config = dict(
    positions='rope',
    rope_fraction=0.5,
    attn_scale=0.137,
    bias='none',
    init_std_qkv=0.0277,
    init_std_up=0.0277,
    optimizer='muon_variant',
    lr=0.0103,
    lr_head=0.00367,
)
Each number is 128 + 24 x the weight over the matrix's rms, rounded and kept within 0 to 255. Layers, rows and columns count from 0. Numbers have three digits each.

# layer 4 attention query, 640x640, rms 0.088, rows 0-63, columns 0-79
146158144093107112157171132101124166138113149078153112158105128153168165134146102112176149101130119126150131134090116142112117140069111082154147131092143114153093171120103130109127163091110084148142153112158141146079123123105174164105116177
147102115129139108122145106124147176149125159110130134144130126172169138131117084091136161140101117137128148117155115148152112158103126140182140135109141175174123141123118139124167163121127082140116138124118145177097155096126159106122070130
139152121136152100158100162122101096111119116120180138118144120116083108118143135196160106129137135160149116144088131111101146108117152122111160136112095122070100166167147110113084101122157170125163147153148106108150137177122136171122150146
148160147148168107162139163081108119130114136102165158097132109119108131107133132172137135137157160118119129108096142123134123112110126135127140136109125119084114175140149121094119124107136157139139156161143120134117136173088143160107151154
153123105116092143124130122130127151135165107143092130119117143143125152155149158112115150115106119125143125142106120141137118123142135098129108109162136160158138110145090134156171117129111102112111137118149145138097085132135104136161133109
135168122142118105132088133167116137118132109118148139136133125130129115121133106143120133130107113122142125126101118120181122121106094117128121111135135128135115128098161136093120142126139134138127137118130118154113126170124134109093129130
110127140153149131112135108124142100117108168154142142134153103115132117123116120112131123125141129136128112132139148134100128125149130133114134131118114080105125122136143123136116115152108127140131104138127152133157120113169137117128144135
109125113132140089101109145137123093146142146142132149131138108117127110103128093148153124147139130136135122133122144137135122122149148144129127137143141094092110129128141145117140135128126124100170127146125147123139159149141133094114104125
133115095101114174207134109098121098145131139138122094171171131139092127102122126140136160159136089152107109145142121132105118112106124133093108137141121102096128140134096128105137135128132112137121117121144106126096114108126148145137100120
101153166145136151107164125126124143132132116100158144119088145126150165147104137123083125137132133149113092080088101152159115130145084149103108141105111162126107111155121119144125089096130074143161133081142092168147062144145139138111133165
101133122118116128182128096086139138104166110136103166152113138145144121073089128122105174097124119134114125143153120143125120124090116072123123133158104129078148128127159139133141090166143116143111166104152104125098152127101119169142137102
140116132157126147153122129174084113093096104098174126100079123147126135102153141115098134147132113130115136090110151116128139120127119155181122127172153138169121150088099094137135130147110115116123085175137071088136107149098109162118136113
136157109137125140112125085119107133122160165146150161142124146122141128125108105107107128104162147143108120141117136148103111125101092097180081095124064148130099163119120098165152133159102141118096159115176105105161101133101106158120117131
137117120111147120111205120097125108107178138167124152121157115198123138152089097169132144111127129120102128142153121163101139136146135105122134131135137083107119136201131206162112108124121119096120131117114136162160144146138103145170110183
119127119101105084118144145142119169152157170131134089150124127142140098137128136134162145162143110132094084146119100095148102084132152117118107142089105161085104079113100139087149098156138125130132137123123124106136124109126131126153102153
095124108154091153119133128129163143148123094111210182096124169134192142126161104166102125121133076173120144108117144151135143157138130177114113132111145135105148118105110070120121120143140131131148106115143128133107124139124104092114131147
090105141075139115127167155169208126124072120150126128132145086185113069153129122082116078076089210085092119107132108090134048132139187145100071151121151159115193127159109159122149176107126125078091153098096111154070124122126123122150067115
094119179094116147133118162154156117100085086131098142146120089127130083121120120076089097106125173099111125136134146131156072140120130147111097134143102142159167123134151188134115188127132139069108121088074104132120158126121091108169101106
142146111150143089119141108096120138173164176158144108127134159127152168118111138133175157130174121126138110153148143155097152135147140117145149147122128084126114115147104101124153079158124124155111137133148131121147115122120152139119131135
120121107155150102092138142118124149144123149160099103148126141145137148138112118151147126123139141123159109134122149121100107114143158134124124121102133118116127138151081118117147099105124123102112167111138134146098154137097134121122123152
141089129109120158118128074109136124151110132154130119138155113094136136122127172107106112140116120128109171135127107108135139128135110122161120124155117096169125140083145132155113146116136132133139089132131149094145107109158116141120116099
160138109122155102168105127117118128106120160121160135113116114130121119145105130128173125187145143143132119115138112124137111131116147139112125177138132115109115150148154133132137142127142138099125167155170123132140114149120156140148115147
127121160107127087104120131128112126113110149108117114113097130123162122123136138115108140136142134084147129139109146088158115145163164156115140128143145128132120099105116115127119126120106112088152144095102109139145159142124097112124124100
139124147129124144148105112137087106085137136128121073138132150117151149180150129134108136141157114132114154123110104141138143105111142111107137121114104146141141105124117129136129138105113149140088132103144156107108138128096110127131104137
141164133119139116150122137127120113104099148171120106113150126128089115129156124168110105133176147123122162098139117137143122093158116132126160149105078137107095100137133102133089133085141126148123146138137127105130116154116138118151092163
130133172124126146062139164185115122092067097087159119144137085139179139127114136145120148145163097153177124117115134124150114122139131099126151089133130139137156114135150105089142139116117137148118090138138124100134126122143096114135148134
156187163122122142134119145128077111153090126117136137138122135177134087150132097149121120179132159116138135103101073050137134137112165104146114133141131159144170146095124122138091147136149120130160173104110080167158073118129126114177132161
107143101152130100106142105144159115115099139119100125117077088086104132142101136130151125141120138104130136086166110165170132136152082149178088079121117128163141161118100112141123129119148149113117119171108108156144118134117151186073169152
127146161115139132126138155149144162125119112152129128106109122100137112111120155126117122112145141160129125146114121163121113142071115159122148116187167136133174123118138130128138127104147092174170160139140133114136152100123152097133121117
126123126138163161149152133144197147105097119101110086138105130105122139080144132142133150130162124098168139074171114123115105109130108164129162156107112078164147109140136135133130129163121156126105095111111098097096087192166108121073113120
123153095139030112167132127104099153125167094106157080116109136129107155101151119145114116096125106165128157103143113125127125113155129107109107118125151152115118129126117101153137128108153123099085183107164147149098102073140145133160124129
135134116175141080083091147096116156159093150133150100126107092125148116133131140164187080195099131117108134091161105127126173141079119130155102088132103151121121164133153161079116126162105182135116152157130073120104077165140151140139158199
138186129163108119148151121104157126131082140118094173122134128147118155115131123092095122114145150144161153099156172131048136156099127183154064169110143167134096100151118126175111138112146165137103091120135103132107132107151116098150129082
144129127129113136154118133143157118106159139139104154125115157138160168130147133135143110146151125134125115094153109163134147136107145132135163163135143094148131101133140135155115129101105092118132125154143101166128097153108132161137172132
127127184118111174198130126139149141124125111082123122118110127148093163169105126127140118114124119153121142154109132136157115136147135095107138120138143131141139101134147144123153151101121145111153147166165163100087116146108102134119123092
159155153119123121108119130106156105151140169163149115113150090144146121164134145132101182173140141180116134162126118116115120105133154115214076130106110154151128111109152104134102097131122153117121158099175113117116121101166108108099137143
109144145143169076111093125131145142118137109155062147186176104172176166142062111136123107147107079109129124208106093103131124112151096149099145130149176135105126145186138139127105164070149079116111134119074169101167153099129153142159093157
084157167122121167129132132105102113164098172197100106143142111110119122107124150158139076138150113098103156082161098127147160173111140156117077097147119085158124087117129100110104122108100108138087138110133118135182157120091164109130110180
102123131137131161147122139147134118121140123166094121100180107109126114117119131124110139111151139143124138098076116123141133123094107163186064118077113163147099118132146145134113139131096109136132187086149123126135087131165138113093129086
157104130127157109131148174144075135148105178106167107093076149162145107132106132105111136158138141088114187120123117093148141136094103136124130135103129123140129135132144100159112142159144162140131119146089098126100152117121141143163126134
120155111140129128138129101086104103110101137156099116072149128113108114137129124141091149172165157139138123076131096115144132104153174113128108133122124150111144110143137113110121090115122147152137101138085097128187046159118088146121143118
126117167141153105187121111150148079130122087130122178108117141148150139128148119141120102090149104124109138134136130167139145159117121133114080098128077142125128103140137131156131166146120077130121142158147103173086148151167128170098156099
188140106104129164135162175109134130153123113132129135141156100150093127171149118154098108128125120107140138158121110140177163102103137126134113146155129121054050146162121150141123158119144100089157205153117096092144094137137105151146155084
126144164145076126105116105152095119168081134156121139102136159123104158160123090108141147158155170142119097104140118122088127118122122140140066167134130172176136098110129151114126124121124133139140139148134070149117109131127153120148088144
143117117133153116126079137146095151158123123146139143129122137111134125137100116079091134143173134126156124156171141104124133196148100122156139179173098091127071134179099119099121137145173155088106085158130133175101202136110132102146144062
109131141126099127111115109134151111128113140075143113144184132148100137121088075132151157148125144163093078143118149067102144166123122113098153125144117140115113118186123133136130119098112130131112098157084111149125163119096123105060125150
156146087135143118075091143183126118134131122143130123107110154144126162126137131119124138132138112137125107135131125156102150154156113126099130092139174138138132145109149116114164126105123137140145097099089139107127133075160160134079094121
084104130108102146115178131129143103128160124114077124115132120113098131091053104103119087135107092121158134128145109124128129092090103193119147123117106102150096113083090143150115123120108089104182138153184094142175160119108130116151151123
139124137128106127148131139164123118155152130157145165078148154132124120138139159121108143167117156125143152135097095099142147136108136168132075141095101115086096086135113089133076130104128107149117120114120110107124124137143185120124134143
135081102151114159071123158121109140098120098119181101121140121125171089157126099129147110132139164150121147115159110125117138134116085132107139168128092142144097104154145115163159091149147127117163102148126132172121109158131108092149126106
155152145133139106115104094148123122097132153123143128138116138101107151077077152137133120126114093092122139138075126094116117129125142166068168152090130146091131140093139132145135170112105127137135164121128149132163087166134130118151093089
175116139186109102131136126125123184127115126132171145115099130097112138091137143127125129141135160144110143143102106161084126174091123133141152139093099125147113134116114135089111162146127129123160140103142122137113153126151172096173155129
139152118116068106123111149114094133159146113124122136052141116150095159130161089125133166077119162122086177097113094128165138135129121098118101144115122175139122097136182144147143136107115166094164124139093129142103142146154089134125154092
123134091141116094085091124143106143109176159124105106127113148043151165137124158147135109163122119132115160081140119152155150135130127129159122119124093135132131127138197162146165130161124104181125117161133085124162121142117133119142170161
099120131173085071114109113094090135156113134146119143114159165111098136135117101101126148136137176107124094129119133156165135137123151101131129119145200118088152142087147149157149110129159139118039127097131121133159118154125087175141140141
066145134155140125153107111092114150109148131099136113110197086105154110098150148144152125179098117103163113089091127074146122131111165102125109179106144128133126167113126105068139146116141172104139121174126124116108148121134166109146126149
139142115086123084124103113161111121138173143145141095129095143142118113187103100110117101146105145120128111119140117081157141182133064166157097134114139124104135160077146100094123144096141147149178179139028134115124109125186148132138106068
099141123145127142144092128100117124125125097139113134190137148107112121093087148151123172107099113113120113129115134106111151128135113105114124099160122106103087125213116150109154106087139083145154144074142121153083154100122145134118126089
144154158130146144126097138101126119177117139130152119132141090160129116144148101171100057088145077119135124129142109076116147148129153152110156119115114108143142107089105130138142152119122174121143162096143089119092092124093120137130105157
063107121105109160079159141129130160145109091148208117103129100174089118130140123172126135121179135143119093178120144109143120122119118166136071133140176136130091159140134138139129128115151126123149126084133146158106147121173109097182128111
105129131140099128089132094135114080142117144115112105154184130111128145145104085124084126104136108089125114159078162118152142161120092113128084100151133090158125147071137125131106132110073110131100092121126096160138155127138093139096110130
111180147140125156130157155106112136132137116143151121101156146127094073104155119126146098109161160097147101130137149116137126126100123097101095103159093138128064157120125131125165127152151195200145098132122105164132149139126095131129141110
119109056101152090097133147159120161176158128127095111109158145107149132134153118149140138181100116124130128134145074118131110093125096136173119109130155133152149133041066134126124131130111154129103118139144120121150152068153142112099119114
169138122138107101094138110146139123126123119114171182105069177157188127142104150124114094171133119145135095140122077110147119150086129176080166190110111132134161104094157132164125122128168132134127156130142122175129089153120128129127128132
# layer 4 attention key, 640x640, rms 0.0882, rows 0-63, columns 0-79
124170206134136092156148149160091188138111148096148123107122132144143146137154107166109125109106127151114179122113120104095151153135119047170092115110145116132087095120112130151095148089110086110148178169116107097174141103114145173102135120
129145127131124097132146115145125146142135133122142106129139133132148156143107157095111131142118117140141118110152124139099147133137112100169149117099135141145135125135149132123125140126120114118125164112109131136129145124113120126100142105
122107158101156138124163139114109130102096134140108126146140116127116119117126104184124096129107114126138162105109100110122102138121118115099116123127141100090073159132128135145114156123150129145119090151124125124128118130108120121120136173
118113135112142151160131142100123132119105137134135124114145111123129118132090139158151124154108150116110161116108092105105102130134124135126098164119137112116084157132131127124115145110152103136129124154128136140079125178137117141100158135
138146136148128130120132133141129134143142093109127148141140136128120130133137129096127149098139121156137126157117167144118152098121116098167137127115123152140169114133119117137104117130098113091134127105127092128144114103155136144117133126
137160141131107098139134127148138137094127118134120123130134132151133165128091137130127127134124135129111131109110098128131128135138100151114101125134130145141097115134113124122102161123167130141130085137152138130111119136136119119079144099
117104127126152120136133140140119119111108150165122147113134108133134148149126124134117131134121125096092134092132118125098124161141112093080117128122128100098123133176135126127142155120136113121134104148138145146077126126127134074118146149
115096128120110121122124132135133109100144124128111136140120128126113156138108106143150116153126136115102139126146120145115129155123110171087114137156120110137084144144103144116147152140141124157110099130142153146113138152118113114126141135
129128148139123147128124121146108097175119152119142139157138133134123090094124088110171151135146155156129127149105152116150144147094157113142120169173113102124148133129142129136127129125100154124143108132128120127134099115115105112121138147
120169114146121119096177086139137113132167077125156153122129128118154141154139132174094124135132172219108085105107113145138101088131117101139145104114155144169118087129111115144123122088139090109139158112124088175085097133142099144082085143
098140155108126119162115118103115124115148125114117131163137154094155059079101104133156131102169112123111150164130122170129119143099094125173149107222095116117122137108097142099143152141130108133086144084107125130085126130091135142102145103
117137100135132153103139112162102104078158130129136138101091118118105150172124156089118146162124132169112109117127103108100140130163102156144088112167108149153131135109091113120138134075103099097123151121152105107121146145166144137121134133
076130138141135126121148091084081167133158173125140140149135118082138131159188085130138111102148074123071133158105092131173106107131090100148114113162095099131091162156128085160163108156090146116121156136181156113143110113126137154113154126
120129173100170134113174083118129110091174114171137127126139169143165128126097087177118135095156086110089141119119152144116107135096117107112145116167122083168136115202123116133136176130080118089142159167123121161158097133106136097128120121
119098134149144117097140158154131125151171169106122096177117114093118124121149155111161157116107157167087055112100139115123119097126145152127148125097112145118100079116104155096177108130147137105135114089092147108118164134140128118159127111
111126124157114129099140134149120133151152056142196160077142129118179132119134115096135143151121117152131096041139107103137114156141158133118102108106149093110158126141123077154119116122151144158172147076107141089070089111149106097084115138
168107114118118117111141099116153084105141128084135122112134122129123127170109126072138124115140146141159128120080096161139120116125155141149163124132140093125155127139123122108103133156088153096101117077070139122128143097106100156141149107
144147075117109134117097110120149096117152127100121106152117130111123125141123140100132126134137153149122092175124146157147119094138134167131182135140101134150170136133136132101145140141111163126101102079105142115128127105154096133170150099
100148156126142096168167130125143137166142152120119113120133107136145162109114132125122124128135137101109142099135102130093129146128106120143120111109124125105111113129124136128126111114159129126126150122137140138111115153148123109082111125
102147110137105114113128144122127127152119131109134134163127118121134146131112113153134126151154105132132091115146149131121127136143124136113139118106135115155138156119115152127140100136124153138141134082093145150117141138118146136110134153
114101131128122122129114119124110135121107113174152140121166106129125114115157172111127116130122121145133148117139118123155119122127141144176102140128114109130112121112135128142106112102117138123126133128166117111160140121126115142133119098
117117106121143124123120122104120114135107131134125114135102122093133121134110131144179118188126118131116123140143106138128129135123115154115143164130132117124130155125126148127173121123135127108135142150146127156121143146127145142177118139
106085118092129113109133088138128099112110129096116125088105148119143148141117165128121111140145100152138123125114150124142108096160142158115152108134131129170140141109078156114181121114123101142140135091083138148163157139106108114155106112
140100109135108093115061092151119102111130132100115127136106151109151135150140147131154143140164103176143142161098166135158163059121136107121165106150118107153137113111105134104177104093092134149120133089116172130160164120110120121171135107
154129119102131111132105121119118092075127152129101125130131088092152112137164104165142093135166150149142143121112109158156131106125137103135139162123104087130114112153133098146109141102155117135144094141138166132121127145109111136143142133
147109111124118125081136147142116175120101116118145130145141073126122138138147130133089183141115080169171077132101080104142152125149132132075165103141147111133113191137170121085148138104138150180163132110128124106154098126140127098164152115
126146203111121149123148112119116108152093152100154126158159121207121092140086103126162166185116113096164099123098156112165126131117181117141072157090105162167200117123070113182076157116146137118192096159127139203153101067113128154183093175
112132139157129077139130073194152098129118142104132112095090091115147137144092122117160104155115135051158137155182097160101062150124092088173101112134111177115113164068121067122105095183090158133115121168152098142146142140155119121081191167
138094177115166129125139159129119117101105099145141131100086113103144136096138134117120118095126132142111136101082114136137137109120134191179144112139179134081109083143142119122117094103135129143140127118133116134126166132141134131133153118
126107128155161127152148129168127124129104144103110147094129167139116152106130113130144135141119136122119124110150123090131124115134137130144156131099118108131137123133123097140132141118138121101120089154094092074091156141165114127099129088
172113141138068076116114119077142138130139088121094123135114153090144148122123053141125126130133137163138188099104112173153146130149160146119132148094134114148064111116097100127170136117135149080070161058171142129085155095137159175138131094
092101135175147109090121143109126141136121127169162112176147128112118068092138147128180080157101153120067133144152116104143173164063164173130141082144139158099087161086112155075123114129123163117093138172141101109129108142125098111137161126
124151162128135099134132151123148157107114152091061121116108166145120118180133124080118117130158107173134155120111140113060142133136129142119132114117143132135154131166145160187128137120180131126114088096118138162084125109135101131134083116
089119167118125148122154108123164087118144130148084133122136137158114156135127130144115096149157136140144150131125104148120137129136105146099143124110115126110121096120133129167130146121143095149113129165139113160116143142150144143139103162
139108125102089137121144150136156104165129142121058110138137133162080135151094118151122115115127179115091155131137121145143154136152149045157122157134130096128124108126168149146141122052123125093147144129162125114119161120152093116117114102
119111160103130092156159154118159162153139162130161125149124095111155096100139118121111173125117135146119122125124106136132098122131152108184134112075095166147115078137165096158144121106151132106155143161115125093129141107155104117122172163
109134146155113103097097125167125133117119113161084140145146126181144167165133128129064115136163124106152109161124101104132128148129178141084141095156153144136106137180176152126095167114128095161140136071129130100177132134138148105160147137
099123140133108146113120119126122110138089163173122141099126070093105128089151158178166118156158091120159112085170144184125168150103144152105112125137124134153154123117130156129163109146170118133147130103134141126143127183087160106128115105
093134124163132145149106164129102105171125157145131149120159114128088147130174151133112151101149136143138153111161120110159073126127140169135115101106126180141110133177115151108144127149083162123156203114153118072130117086126126134113113098
109145098161174132085128174139092121108167132151147145094102117167119120171098155136142132149163103088132139124142089037100126130159124106131118131114154100131178130143149141154152139147119141140154116136156101115122162149142091133121122116
092107102110114144128177094088113123164110175134149093096123111106147123147145118156131141155122128146112086111108121128148113099091164123137147105108114135092114118175097143109133074126133162133126092160115111194156132113154127113140142119
160105135118139121091118112106164146148123128143085142078132160167117137112116118166097128110165133113115176163136140154159133181111150134112064131139159120106127119119151143133141145120099140139107142094150121134132090100134102158110119127
142116132135113177140128122100098115125098173142105133123153099112119111170199123118151131138170105149142104182119124138167134101114135100078110101178121111089107193147118179130129157104161121123188213121127102094191095144095129138134088129
112149131134111147145118136159143074126101135142138106149158148122101115174100112130171162215141162159087066101152116115119156139107108150174086147096133190121136106137145153123100134082093108107116148184123064161084133112132157142096106132
164155098134139159146113173118119125130115124120102133151139082100120125142120143099117128106110106112154122127141127130121146120109093117130143179133080066166172203175167132086127119130151116163151113147115156128109141149123118087176101123
092121145156068125178132138152134159122097136099163075156177163170092133136077110121104190131130163143105155171102146066095119150157121128091093127094146132181139104158164119169134139109126117112141112149079119176156138140124119092074120156
136140084118112117091109135183121085137147114148112152092094104172100176119144078108131163102176155113138101132141128151116171166168116101133128131132133139112111169109176176124131123155138127147113139109110120132111118124152153158121132135
102087130110145143108144128179129118128137118090071096130132136105133118105087162135136075126136098137139105115154105143134135105077128147147170124103167136140118096068094149153117135120088119129165160139123118150171150129099067064109131117
113190152150145185130143167183131096127129120091125134106143123145125152109115149098092128165123216146149147150125124104124123125129143152110063090072136130112132111139133146181117189083105131153093124118117125113134113112136171102137057120
118105080181161172102131125107095115163099075177210103110161150114168109139161146169136162112114138189101097131167095113146143100117144161105146139110144167139145086159140067105130137067154109083185164161116146168120107145106144114133098137
106136157113101124094085110120132118085111101139140121128085158091078140142116190114106093122143061138120100158076124091092110151129134205074118153123096186110118185116157130146144120131141114158126143114172145136139123168129099127144121127
133114120133145155129104165101090153128110081125134138137131122119131140100094142137141164123104150145115129125114111109133148159109129132179142108105090146147075107137131161100106101136160162148120138106133103161131157063095148169151124112
123153170099119097109145173109117136150111147078114126062163127166118145133165088111151159108165147128103145147109104092114129114166115074105095133069150153125126077116150120142136124117115172096167127146111089173127138148136093164116117117
118097134155164104074107114064139176111172180134162102149150147093134129086105126179134106161118151122170140101141114144176116116142132110148157144068114106122109075086159118124157095166101137136103096166123126112148138113133168146113124116
065117125133091087114108133109124126142153131141121109159128137086108162116106170073149111187132110127116084117115133104120125114145108161129091113112127142081131152081080144141155137133127144151093118091142122151128158149167110178149134200
099155167166106134169113154153102137110077117122183109134133125114176101093122155159128125165085130083162095097140113111138149124115139151137115159123097152119137140106088114102107128133101156094156120164160134150105131140116156119099134135
109172119121121148113074114136120132145185178159134077135129137188112097153115103122142149136135128082133085129170122117141091156073087104199119153107143147123161142097149137113102127102145156122149176198075107163161102123088169105129147117
142134138120134110149139090084136130139088115163097121125112168081139149104095152137123148094082160165113140139125174133100163107110184104084109109152105135136107101180084116095101128067136075148122118112103112105121152107115160142117132115
110117125133108093137064113112140110112126135128137139142139121139128097155153137139129058129165086138122131094090116091125178139120169171117104126119116109115173127110085088141145160110123145123135160120144076136097141131116147150157148085
138133143139123152120186146130140156116128074164174162119135130125076083147134100145141142172157123107115129121148128103111115124094086123111113095129112131133188176121144131108119124121159123183169169121108114144095136136147113107171112111
124101111126077149123107145106119102139166117177134087140161122132137137168157107142119151138135116119118083137103160169158123113108128133133109104134117109179130133110117140113142119118091131149118106168129131161142104124182113122118128152
132148198175146134142180154118136161114145095122151123127162143136079091131142101147146119085157136111117129110110129106136145153076131104078133092121079114121109150097108144117129126194160156126139105133084129154124140135117098105092135129
115100107139145138128155129143084163122136119154117104101118136131092134145164149114148125152088104084117129166155109105136112099076128140191132084121077160134135140110128121133124108130121154133126127165161114152168147116140120080090168114
097141154112133109097119111130150082120109090134150133171138155123143114115133185124146084118142117165114085135148109129156097109084142156131171146122112112144141113105142088121124110112147143110101133123146141160126120112127087129093126127
# layer 4 attention value, 640x640, rms 0.0947, rows 0-22, columns 0-79
091119068112143138142156133114101142100108158142140130135118120158141140085159161138150087124151158125149121088143137121149161192148108122128142077148151129126168143150175113100134173144101127125134151103166133132123108125131147120130173148
142099138106143146170088121139146150134121136139118116094132132144129167128113121084138129144099119113123203055093098119141166149140179099143109114107170122134174132130157086107142156108151159155138175100135108076103149163111130134133166139
120126073082163106061107117124127073169106122083141122123139096146143162147121114125096131096192116140121124203130091126131102090141120111131146146159130140101120129108171134130129129141191081127141091118128128130159146126137140130129110156
108086139101111138133131147123118102104111127136131102155104160116098122095165141124130167154144101157138109138141188133120101177130122160149119097138090120140141091097127093144091105107122136143101120147122126113178144079106151167088121124
086156111151130112122140115171122134147067124123129093117134109100114114131143083148137151150168094154115140152096154119114105122107108127134103126153110115116090166130098103139105126104138081093104100101120107103112119123151112121120157139
145088110126119125133130119096117124154174160149132136150107161124075127139119124111130148106127135086126114088137129123105118150110163128129111117114135117096132123094152136114121118133113107092147178115155092117070087092127115080136088126
139149156147166085134140110095157166122135113115163143109125133128140144097153122130136075148074128138138092183150114096152141107188113120168117075131136144126147093106125120115122098132102119124119147088111148152083163124106077164099132101
118154098142159143155137095116190133118143149218123106153137124107060143118127103125143122110144121122136114123149124118138127139127146174121086133137137120144137140108138145135086135113151135120108127142139129087135145128126146134084152108
162085130102126113118144118102115132118111123140113154131125120162168058141134125116100099121153148155124135183144110133118119148092162115117123153152170099132168120104123159124126135086095105131144122164155096106099168145114131148144137121
089134121163165102099138136138111128124109101153156150118106092127121134131147114153131156132115101152140127159144113098127134128109121118137105111150144093088112142135146151098119134120139127165136131125142120131126100147115158116110099126
126136101118124093145147125153117135104131143106094103153128144095128150122125127117105122148086169105115126050127104132144123132184120138084139171139078159150104163147105156116159124158132140134141122145100131096133119131069141137137160142
153141099111140096139087122133111134152112120120126099147216131130136131122119174097112063128127150169101125159123102142095133115104118090116070135124106131183135130115115132122137129105122114118100156113138093151140099137139191123086102141
155134074132081138168140122103113132109103131140146121135153143139134127112132106084112092132110142144120119086137159131135116151138137135144116120099133144159139078124124112116159071127131110156123129159131129137149159149158131114126114128
125119125196086111123096120140110119097069129117136126093164123154146153116120106133142132149153160108105112103167130103118136167121175112107124077133123128113139153091180117092137133161106105117124087159130146121128127135144121082106107113
126139145090136164127125116120138131129099116111125146134092142104122115154119135095105141181136113089074128110092159096160184168132138138103103142103124162137121126188140101166121144154140114122118125144136148171097127120125077111094107129
094079153128130177130136121095158124118105144113149137159164142154117104113120135118135136139117132092108153130163140103111137132146121123170119113141124105147106122158157152153144064161135099074172148064126106091080068108161177139137173094
133117161129116139111157108140111140164155146110126166101114141078083101086153125122087123132152114130094070114125136094125135192062102139137133163097119163179125112100094142137134139147125127149142103116099136127123096125152160119136121158
115092130148118191113088149120123171127121094103109121135110167135152133143136148114087084135120151146119127141148104105124099111119146148110204109100133125140174149113091144102117124176122153170110083145116114171156141156122111148138117086
184143131116147175164145089156141147126124138116129121168162130115165112113103158127116084133150150152104114165149142143115167112079154163132129147101165175149123123110137174127157128124160163096058129109131124093086149101109135139156139119
099099125179105114093110089142111107136124125128132134122113127106129170075105072134129130087148141144153148123126103116126114100131174168131139153095103120120132098147137169181144074172133147082116108089150121122100120129136095115127112118
118142134136153095161099132089144147083147129128118128147108079166094120107098134153141091100075131108091132109126134096122131123132128148187144092151093132132158122164102096107113154141125136115186107146111143126113115130154111104110137147
116135146145108135127176130125132107060112171148129114099160146087136078115111121152084171129137158102151136116122139148094114082106127154093133159122111103142137120155123115134107148129144147158139128139152146168105147136130134135153112108
144148123137111132113106137119102102106134143150111158155076104150100094138104113099088130129138164134135148149112150097174121116129134122161126162111123058099080137131125141103168154152159152139111109180149092083130133149138136138173131156
# layer 4 attention output (transposed), 640x640, rms 0.0851, rows 0-21, columns 0-79
096122094101139124150177173111102118115119163144116131105120105141146120110183131129121089115155143075143127078138155146168143158138094123103111107125156135138168110145158110116128180144100120115134099164168114118144125099107150077101141186
180107122113133154188105093103107142134142150133126111121150133131140202134108146092139134157083137085122182137089128169174157163120144105117113130100169113105176132156129142103132151063176108164142170114109097094130156168087166092125121141
098107097123147119083126138119108098137114111082137098124126107123133136144123104086125136112174119145120114169136170118147108108164141080101130132193107111140135141094156137115130119165136116092125106096125141127166102109140129124156108173
070102144105107132148126073132124108091113121134121110137107164129143092088144140094147126185148115150160109096113163107135131180115101162152128110143113104129165123110128087131104086106092108149116126160119143096132135130132134178109095096
123165105113114131108131134201121099136079101119134127115115114105111141137148037115138137139160113125109139159096171132131125119093132145145100097154116092135116198127100072137114149141158132117121091128111138125075107162120106103146125128
147133105145107133116155114114131133169136159141145096135092105173075157141131131131093141124152153071115090145108150107100139114109148138149112170120139132115105127072166128113120117126131107092142131121114112149066059081118118111146078141
124161155122166110157167139107186127145150106127168147140088105153125158108155134146145140151131117151113116142169147122133161144174131100142141080143148128155151114124106151106134134122118094127161138095087152097091133103083117136081156132
129149097161161117168130106106192120103135139190122107135097132097086117117132108111120149110138165118124092171155130121142111146155094170127120153119109105144146158108142101133099133128141133107107138131158117084109179149092192138116100110
165102145109109153112079111117133139122114120144100150140128134137192077142143106126114120086137156130112109178157120116162101135104156115102147135131167109131143137123127180125118108118128146153118082117137096122098155133112137120141153122
126128117118133089109132154104122157120093122159144164086101095108151102139142132170119132146130105132171130146164145116135130155130124114097110101130147085115097154152153151101134129121166106167143134142147109130164127152140131132133092144
118124128134119115152107137119155151133114150114113129153130150114102138165123185203129119117131130101128129065140130141157131092139130146110127183159079143114087132151130140136148150161104182149142144129084102147153119138065124158129149155
126131105153147079114120143157134130125138116162096129144172166146146107164135158151112082120124149151117119134145107161062123113096126100136085133133097157183125114114097121149155124109091096158099171117121133141154115152132150149094109153
155129106085085167157145117131137136122132112133170079125149125123144111124129101089125091137152142111122101127121166136141121114099143118132179137111120107124133088125129097135141118126117103125121126175154143145152120163129144128137125126
125124105122107102130116118128089144086045092145136129118122121170121137147160128145121140143142124092133143127167143097120133181134155123098135068186154145116121137108125118107159121151118121122124143160105113122128147127131138066102146119
124129141085124165127127109127165164105121119132135111131111141075136097143115164118109153167144074096095122099065181153156161169131147127145112122139116156155130110142122094140147097135150094151101114153130156138112130155151074108093150153
084111133140117147137143084118161093110159149146130135165166140178116125137117140124106127118149128101111156164175103144134125149145131130170116108132129107133102151172117151166115115112145121112144149098131109100113066112137172126123129115
159113180121086146147165086182142159109145146143124120113103129095113096110183113102113098151152095142106085101127149098115124141116123158101160161096129161136130141101096155143145150132109125142138103138083135137094100155114112108164089166
082127116175167170120087129133119144088152108111127131158145149138175100144147152112106123120105146130100140136151146118108103131102101121134184114111133106146149163105103163110094124180133148153151092112105139207158145166140130110165142111
138149147096134207200142092130165150127165142113131132177151152143138118143132144155115079115129128136097111150132163168114144091059113146162102146125182179107131142095147126136156100110137162121089142115139107112136131071085118118137124123
101124146137099135115125093148112121120110135109160151107140143128129133101109110134134103142134155151156163144151126131118138110132155150122137147085083150141107076167143172168112080152110163087109112083137155108104140153168108118140118121
131099142132146111161124120096150099097145119158157104146117061147099103123083109110123098121093112118115135142133141120134142139106114115193125100147080127145152136196087126122133155136134123133161119161128139133145129153132106157090119174
123156149133105128146177121121118100118119154187119088081143157118109121136132132175105169121147099095149125120135114133112111111094143126092134142127119120155136146143134130118104126127099140172166129130155133156107126090134130142134107093